From a checkpoint of a small transformer trained on Wikipedia: width 128, rotary positions.
Each number is 500 + 50 x the weight over its row's rms, rounded and kept within 0 to 999. Layers, rows and columns count from 0. Numbers have three digits each. The size before them is the row's rms in percent of the matrix's.

# layer 11 MLP down, 128x320, rms 0.0736, rows 40-127, columns 80-159
108:473498523535514485486462570492537413405516459459509509600482536580496487523557467561543496620554597454493433513490501526506471472470502502440571510484473454396517484511472465441473445438461467533511544454482443612513515635469510508429515493
104:563423536544480539419450547491396560510499449490475511368517431479575505569532607480448484553538444541500477542454514530460418648556496451450497488489392443473509436491490462548508512435489517528484466495461502546529514539499551516440532576
099:647470430485509588521518494466526442540507462522498543470451511481515507502495466431519459483516485544604544542582423516512530470496564491522451454524546494503545561498503474566476459444537494484525546467512507496494456484514476478428493475
096:495527547563557445526451475475567505486485549527451475562366478496547369537490427532512484534531507469503495505521580541549579488464394550560534423523446410427494505461525558448523486517537487553495370430481579451537464563512516509481486364
099:474497499500490568524481486434500522560451487482530499580601627545515540532477537473462578448498531509523470466488422481472453440557496465448423508530518536426516469455643496485510477528586452515500531426434428554476537433551542431340533547
092:544498481580556508517490470460518471429485554510525495500434534471646511472514500570489536582499485499562522463521500502481535594542552501565503472498447448478477591552421545582538541442522524582631528511535515482505405516618465562416537590
107:473528565546516510483448494468444491558586478580496481558500554376501478429562509464537483430571283549554519551553505495488458611599485447448495506462575411467472589521440502485443575488528435503464446387428497455572462457491530616446446495
089:583467473516407497471414488384511540398481455459593538444552541482491527529614557534479390420464492445518472580547434542610508444444484400604488497498532445451531480545537551525470536499533459532482434532563585519537523556471497513600452464
098:567456426596462419474460452568522498556535438484477568498589450489513501591473485507506532491484525425462457336454368494451482443491494573491485481562507499437466430455616553464470536498509515475489463468493549507441544526433445452465453430
099:537408459515491450499434440510554527519457512460454526543512450579531600445587419556467457530478567525549449597426467605461439446560542565471474440533531629487559472448461513430477536564503511522526506587491475425533574365432513541485492531
097:516562401494452476551568501451439440506596423495470530423502479539479387527482495532510492579536484435520529459460510564480465514529522568447426513517559448474445488478550472427410456574535482460587494514476424451487545560479523488470459506
096:437526529495489496480489448534381540467508524451533468503492525487491426451569541408486448529419427421565457417439526567411492581565478446525506505432539496515445510521512469576524521455519443546549418501458411478486544496486499520532435535
152:513508539506498443481546492530481573518486518464491643542498504402495531534517413543550484511394460441544546487448563422517450530462588536494483527460454504489526501448404580462561541498381515496482530561578568458551665470472548530434451503
105:481521501462411441408488561507539503487599470487511518518520529576449580514631601581496537486527458465456517458534486430582492523444513517439462465537502541505544464537521479521513526610534533455490422484545513536525588535508553474564520535
092:599538518518445508506585462574454578532526631448529540543512523511453548451499461494475466539452559500455512514479510496465377465511525474534424558401494504463580490540512452549531469504546501536514452519498542476520525553485545599464526498
098:377477524492448429580548458496546448468551611561490531482606445454446424549533515452497567496353493493556517441479518516523497479509567480618495487504518529656557422445537506582512485503519633504596614529471520549502518463392498610466502531
104:545433482391580445478508531457520491477496404488535501458482486550531565481491481434557472440533492431473531498552494478540439502527517448543448568533520499535557442478458530522397491537564403525481562515498470437498522538484584407506545541
095:578494483419564444580530444519471446547450478381406476471473534464545519558555503426552553534566524589511480531472594570549420511500475495594509567560501513499563340452506471557559481508429459403492482435524482530541473538467563491524537530
096:405535520383571494548500449499472523578534474572489460481505439613516547517523501469471546430477434481505551455421545542556580461538475614433427642548531540384547470564395539473550524520438507542561529499532498443488565536527563501530536448
097:505442594468456530442354494519531459427481429469502541476432483509511493513523479435427526525539549509587483476465587423471523486518577559400386548544475455554599561499456498479462486536564596447544512451530540518540504469450471493470538512
104:520521445563539468620441571599494483515405534512470573538476493584491547556533554466492542475475504515462508534503511448480438483470548523532476567457490487482508472507581465574510441529490371466501487515559493554574457471558470397449530547
100:438528431554509486507529537451499530552512451552490475504542566476485578536521491451464540428413519542519511457486570503572440542400515499555461554484551598504604450533561570374582488501543482502462650467538494471543485607492486522439449524
094:432600541486480491497511483502476586496548650552487511511523446531474422515538491559481465500492589504491445480492560438505472451524523557436552564472484451427460558534487497503576567510506535538557512520513395516473504505496459512517542475
103:465415427463521517527547505515469385512472533537453474431445507541528460376506620473548499484473439448541504504569465542571585477507552487504504511573488557510562601525493536457501513507510633594455458616522467452498448506572536603506454540
108:619513488501477449537493543420603510554448454516560549561530441494609475464539463523504468487544545556479440532430480516543451463500493447410476579550453496474578469397485535443513409558472479481455459547571536460544598458510600445510487516
104:477522517436493547553522555450459529512571560614477438482472593542505468562467570485492431524470512514469490433532561591421509509504358511492469519461477575464482534589524493487586443400464463540521569513527572505434487544550431512523498515
094:588462453474487474494547456497501395484467472453438454529558502555420583514482457500544554500458461519420535524549363499525586429451482526509540474590468474513587526522543578537454468553538399541468453500518543444548544440502558510437464402
098:531559485426499440552548485506497505447442465478494508536516492530469420473448474467505460546507509428504439508474524398526427466459515486464453557497543430446463445487432551462445501485479509490516506479468500512450460484463475520380491579
137:517434471603571483494434557472457442481545578506482585453491476476464473557515508566530529556547559367500496574439486469476483482567512493474518569490371575469541431485504369531514579485593488554431460458500457461548576490502517491456584493
126:440493638525493493405438560499362523554527488451501535454470513486551412461529564469531481463499432480523421442521568480464549535498509412489494609563622544439608469486481478527479456519631486514486474410469428514366546547552473460512585589
099:507434630495475530480581566519482461488485515501446529467528521484528358495472525449493508592517458556451555495504494483479538560582547517406522440425467470442552502477523371493459555525496450549599497506460566492529526406532467486542494412
102:538501534638378526444496443561482523504556512502510419509486443437549513444461479454450518549498436414559518458584471516432450443480447545488435493459474409625464478584471442459489490484532597403503572560592491540439497449426482426443448505
100:372587460469480392552451542532473486520464436553481525578517435445500509518505472488574522510440457578507442500487492501475553548480541487595518412445527530561529487480541530474550563482522515488444529481474507474450458475535487498445493505
099:497472469509457472474383427491417519499483471544518547566541423558506542521531600576516461530471515464517514442506511521439456392471638539563553536505515588510510588538514437458475495531587588537541453629497493486594509482455525525467473566
099:439550637511438577557474507474520510540511504499501496492466548517511523451548557479582523495525459540478540450528431517503552520480498543479475523450531485457558428540422473523482504578495590543579479464552547557505556523536565549501438450
100:502533488512441498440463483493539539463450523455499514555541565614528487538451480517479508523594600553468461428504505482419478536558531510543583411626484398582557466553440549432477480436481546500495491489576537601540520520452554409498452567
093:555574533504400496471553517580498557469489556548530512405498608478448578563446485522481460551412460493350523502555502485444607501448490506527548486549501500406476494517482463456472571463513606559423559549580514561528486452438515485552443465
095:573494484486503523519530444499465360489476384530557491529552517542492502434520415517512472558435478527448521545505567496494573417497548497513427364591567562481477475477461515489538472500563334450504524561529547418471480423522493488567554492
099:476456624526477562433528565392552508599463579496488439514463537500569550465502495470562485495595417536514553531594555511496554562527497638474567509457553523543498538498583461484405574482486501501546514534538400474477498577491534451618525544
093:470539502557505507483483504415543467568487573438466472465462497536532489492460530549415422459486472532480486529430518570529548455516539446505481540455454560568433580387528504548567486455439484572503509550489493555558530454457540556431442488
095:529623575486529461543495533488493481510462488483490486558511404504478452570471515429500525542491437440505623447534549513598446545593441528560521588589456550584494530558537527494533513481503558440436544533548516460501526456486567541499458532
104:505486537505407444525572513507525519490657530510504605555482495471531503488550478437543598520508496457493505491540513479565448515470544506414493564590485527456600480571515602538532531493609477451551487479527535532420489450544490454468458582
105:464492523438548475571459517552476420550568527546477508542484482514474584505575504410543461491446457530454556527500410445550449502567469445466471479458435455407405601553528552561442500498511446503549495440506448517486517511497445541533541367
095:521453527436459503516467495533541529480468487437515598534455475440526529507485443505503558500468442510492500482550443530536483512544518423485537581573479558512579480589535524614476510454505455495565426425519521514423478547538463461401526480
092:487475537489486511508501566507397524501597517587492492498460457539441477518472533380418450554464481515513467455454472447565459529502395439417547456410553535447587566427567517508521508468497455512553561450462540487500515500527428602579428416
094:446535576579492508494532530526396530521442454492547529528588513522542621530470566543497431485492488434504497544428481592433476520521502476514559463572496501473483434498495396435532558374531567441431549475463580465482438556521570495558524435
102:467466490536495579534424503471490447591466544444572503493449511559499443463479465507465519541471595454535529540503520525464578486556477470524545480408550565511582618440449538458478456463426526567477560548453550529567459538495548518580547499
088:459550387500502428573588557571375438464434498524524499527504425524544452458438465533522572522609526494511427532553519487499535535591506464423396478597518454477440561479504539507544535452516548431438539514520507452414437408451481457425478590
106:559414568552450476484510459497602599556479494460443528476487450512503421486484487498555441510505454503514502560483522535362507509443569459467547486476532524430476557549480448493533473511509421560514404516498439559522507511466369521511480537
096:569502468515541503436357422502518512432398459581499472484466562471484509584432505512518410415501460499519533454412474495467446574531466452449546498474486533579506515533577567486391446478516458392460513416609478507448422505532517529614515454
102:553623523499485437497439496419500455437429433566549474475558465487563402536434514426448505461514490454574555412461447495492513485542509454490377413483490544496501502549481582482478426523502437501501504518521550454505520498506526482541492495
102:512566508514504471432508445597558513538544521549586523513512588546386539517495458553529503511528508535442549599466475523550532485404462534578567555490505448506463498465569462460503499484467536460534505506469566601434462583509488483478414559
094:438435486551490553503437471426546489441624500495442483538576482554574479472484386463472469505536497507496465506474466500548517488480569422555454548584457490473499459522523517444514531510531465575467439536458489498476436481525497522501558487
102:452619491487490542476533476538423556478466616496526542519432562507589439474530519451450504434558482522501550501476490572461540460558544571446413372478534518439513483506485435466526515516561531553559501494527465389482371464493483479539474529
092:503475543528526491461446447452470535550590511519522470486514552562551507458486452450560416497523540449451493560487474441410471472542447577529543522469464542406390528528547479392507509425431500482457540500439446423496433461519584523535511482
102:496511477532483420506465458429447583502523480430584439504516444497523598437515542505437503551479578475495480524461466523501449414474460496411435588492477501548519492552512532541621511509485502507612543526472547453529457454465572545574485523
098:509392558487492510376475512476463575540494534447459539546495486430573514464538599541506460484546502450545505606644464441513427498453510550471525470474500535514494476446445518358450518576514413617476476418577453425437558528491495492518524446
100:515494461513375452583443528324514447492477596503543468554559469526413584506545459425479399559533577543451421458544411467454460439579534454402534414508497504424512516539465485494467505592600464464490565545489524427525506524484496370563467502
103:441507509426507435523483434501471503461477487467512429496422473476460478510469450492430507499482516528472520506486570497535477474542413543491529539477465459482468531538489471477374481415506514479447525483457446480493471472528600581483528469
095:493600590545485464521524517467506444548461483506461491430499500549477536406463564519538501486530524495477532531527454565486545508508471523489454467379509528538506473517565464588511485502492461476525475493583498474525573440430494497530506467
094:502442457416533419481474480390460502539442304536563600506574430338485468438526500478538526522510517522463535416439411456564519564481511479509562555495528501544489499510380571439490467528540537397538546524458598558496466487428470422482511528
094:511528395511548555455468611481454479497542409511360494516513463506458537478491424446491530426484532487528461520466528508571526583592482495513506465516497520532550479538513498457442475490553442588529419575429455456579443456492529532529575494
088:490454471500506511529553482459430478463467409546474463445448478456496458492424499541580568415475504558544480495476421531569505483508507473480630398506497509499534525532446483539474510589514473591486463652560453415425479397537453543514482491
106:424550557469473494508468405555564541462436502490489593489504453463470524483472443469503442525495457482482471465554514503484522504494540543455550487446510514432490554494558488590389493483503581425425486576461505581544469484496475542476317525
093:471394543470498512503452514465505486523485558466557522416456486525483528503571493410535532492504486486430579597467398441492544512525452554461513498534460440428368497470481491609531437516519447517502509451447414571412513449575448477515552492
098:472542474494490442423473357527536508489479516529598541493486412483492502562571397434521536587446450439499438563496511460547420489594509442524535456380508539599533474511463486539455513559578551502451496520587561528482527447538569411412508525
092:490486517472480338628458433604479393474633496493517506421458431459559430500477532543465473477457527479516448517530476592470554442539495505499449492555477500453507491462522498454541494581455490515472485546579466510579499452456447480518440493
100:619621459514538486466471531529497543484455651505483510509496418476459487575500544584515493506405549551564540533492439493470546536526527386469470386567534546567486495475486477501416448487450536550512613544489436546539503569487535420449525518
100:506423592425485495499481606569489475433587510465530519439556585585477366540575456435440446384507390522433607542575522496447558503480537492592592466387443528532527484457514543487485566540394502504538533538496454565438518453424537506473532504
115:468579536554545474430506568487464505578336474484463508505458523529494419444477513464472517515573513527552550537484453602472554575485485514494520477500509486442546591516537535489518531360439418489581601449567518424456537464503504439454530521
097:553464529406483521528498445552448558551482545434423486410543498495527436582473506514560499570522499428450538385482456460474552658445464427455475480544530569521448464356458466438513468441465557569384496487563474527457488587467424440547520637
092:575486469413426456512530624533384495539546487445439431564493558477428516511484586467507441495436484497494529489560448482553469490518430415543522376542536515450548561466523463624487422497510523428509540460560477564509512452482495538534528465
094:460554499493524553496526569506470372491482482520500525582527534491531523475561580484405526557518488505545481489540563505504519483536459428501438541476435478420541447410423511502628514539523532500523570507422601503505501443445406546466526507
094:435441544472556507509523456587518474467480520438549560551477410424529504483515472520488487544522511519527587591515453461539540460525523540485549567551451589535433435529559474545568477480453475572548466532475459470487590398579479518499558545
105:508430527491508613539475552477498495599565496435495559552429469527520539512493449542462504478493614511500472525433654456373433579438471471458485481507478512453436430413461528452536488502560520500504465434458420504562493422445437500524506452
102:523467606403465451536506519503513582503601559556468520454505436528580394423459528503519481502525551483484499423610477576462565533500491521494575391510509487429505483447580511566472497475506480509512568447476555516539534476543466497567457517
103:506419398560500480483544490490487545427496520520495512391516530491499430446500458510613529637476507370565578435459533496483515485505546490423614493579433548561558497490432494515497514504432517490626504531515567482591561554551481492538507465
093:411526473548522433513488469604437429647503493496559547450514503585546430550551567495590498493462360536475508505398554500507533434488539472453469518436505499452512513520535501543456570613519462504480443511543534447484534580516462505563484566
101:544426515483529476377544541494492579689506491468502452579505519457491552453464496576465486498538475502524441479625496470442499430541514522515397526485536463534435492550345484456502528535514603538494513488508535521584532525403467523478467632
096:507535538513474484467532511495580542539518486450437500569518460432442621511497413448465451418584525474494465529628469421541416467527511602468501485502487471486476524562498480466598515566587526524567457431501551498541464453459516476507485566
092:485464603447530526465525471492540437560500449494534481536498577451507509513446567453527500428474524521557510525497529505510465455431455508554516473474525544529432521383510480502657548454489530459530589481433558551486430495459462501627433432
103:576509527517497448549530475554459469503560480516463435590518514503657474483520472537485399398492499349550472411445506480425528419538439508433492434529527536486505442449516458421456479457550577380567463532600440487491481457492391501580538445
099:553545481542511547581503582487518537509562485434527480475566474502465516498468540549540554532507523491574473471552573470476446459432430356557544468473541604415398513598438510511533477526511421480573568527490424482575456431504522429561541509
093:510516557443522489448581458518458570477482495511492405557517419444496489454546489528441503544513452432555554429498653494482501552510471519542485520474551480430449523483464523571483541387503403476532465509440507493505514541436438550456492477
107:473542586519492496504490547526471513464475501523457504528471501579527502515496601474552551528481434422582446467500476518502420604520482546477424521571536539503520533465537547487484477420525486551430477486473466579494459548514504554411539523
102:504441577540418560492408530482470479550500476458507484399417524451479456431476518591553619508546563532488476473462500520460484437428529455545472497429553452449542467442428560549523494408559461509505430474450499466477481541473454532527521532
096:459523587494509494442452483546451463571525542498424504559549514509466496502508533541516466473458440526466513529554569561376478553484464523530472559449493532579479507464449453482534561463521534516459511466571515493488489432490615556487553414
098:528494486495439446428495494539458430442528497520572587462506378438381522561563584530514551425501609477501519585491492486574429481523548502493486447597510517467581541416413404468444585566480439477446470568535510390401565444557482480524517540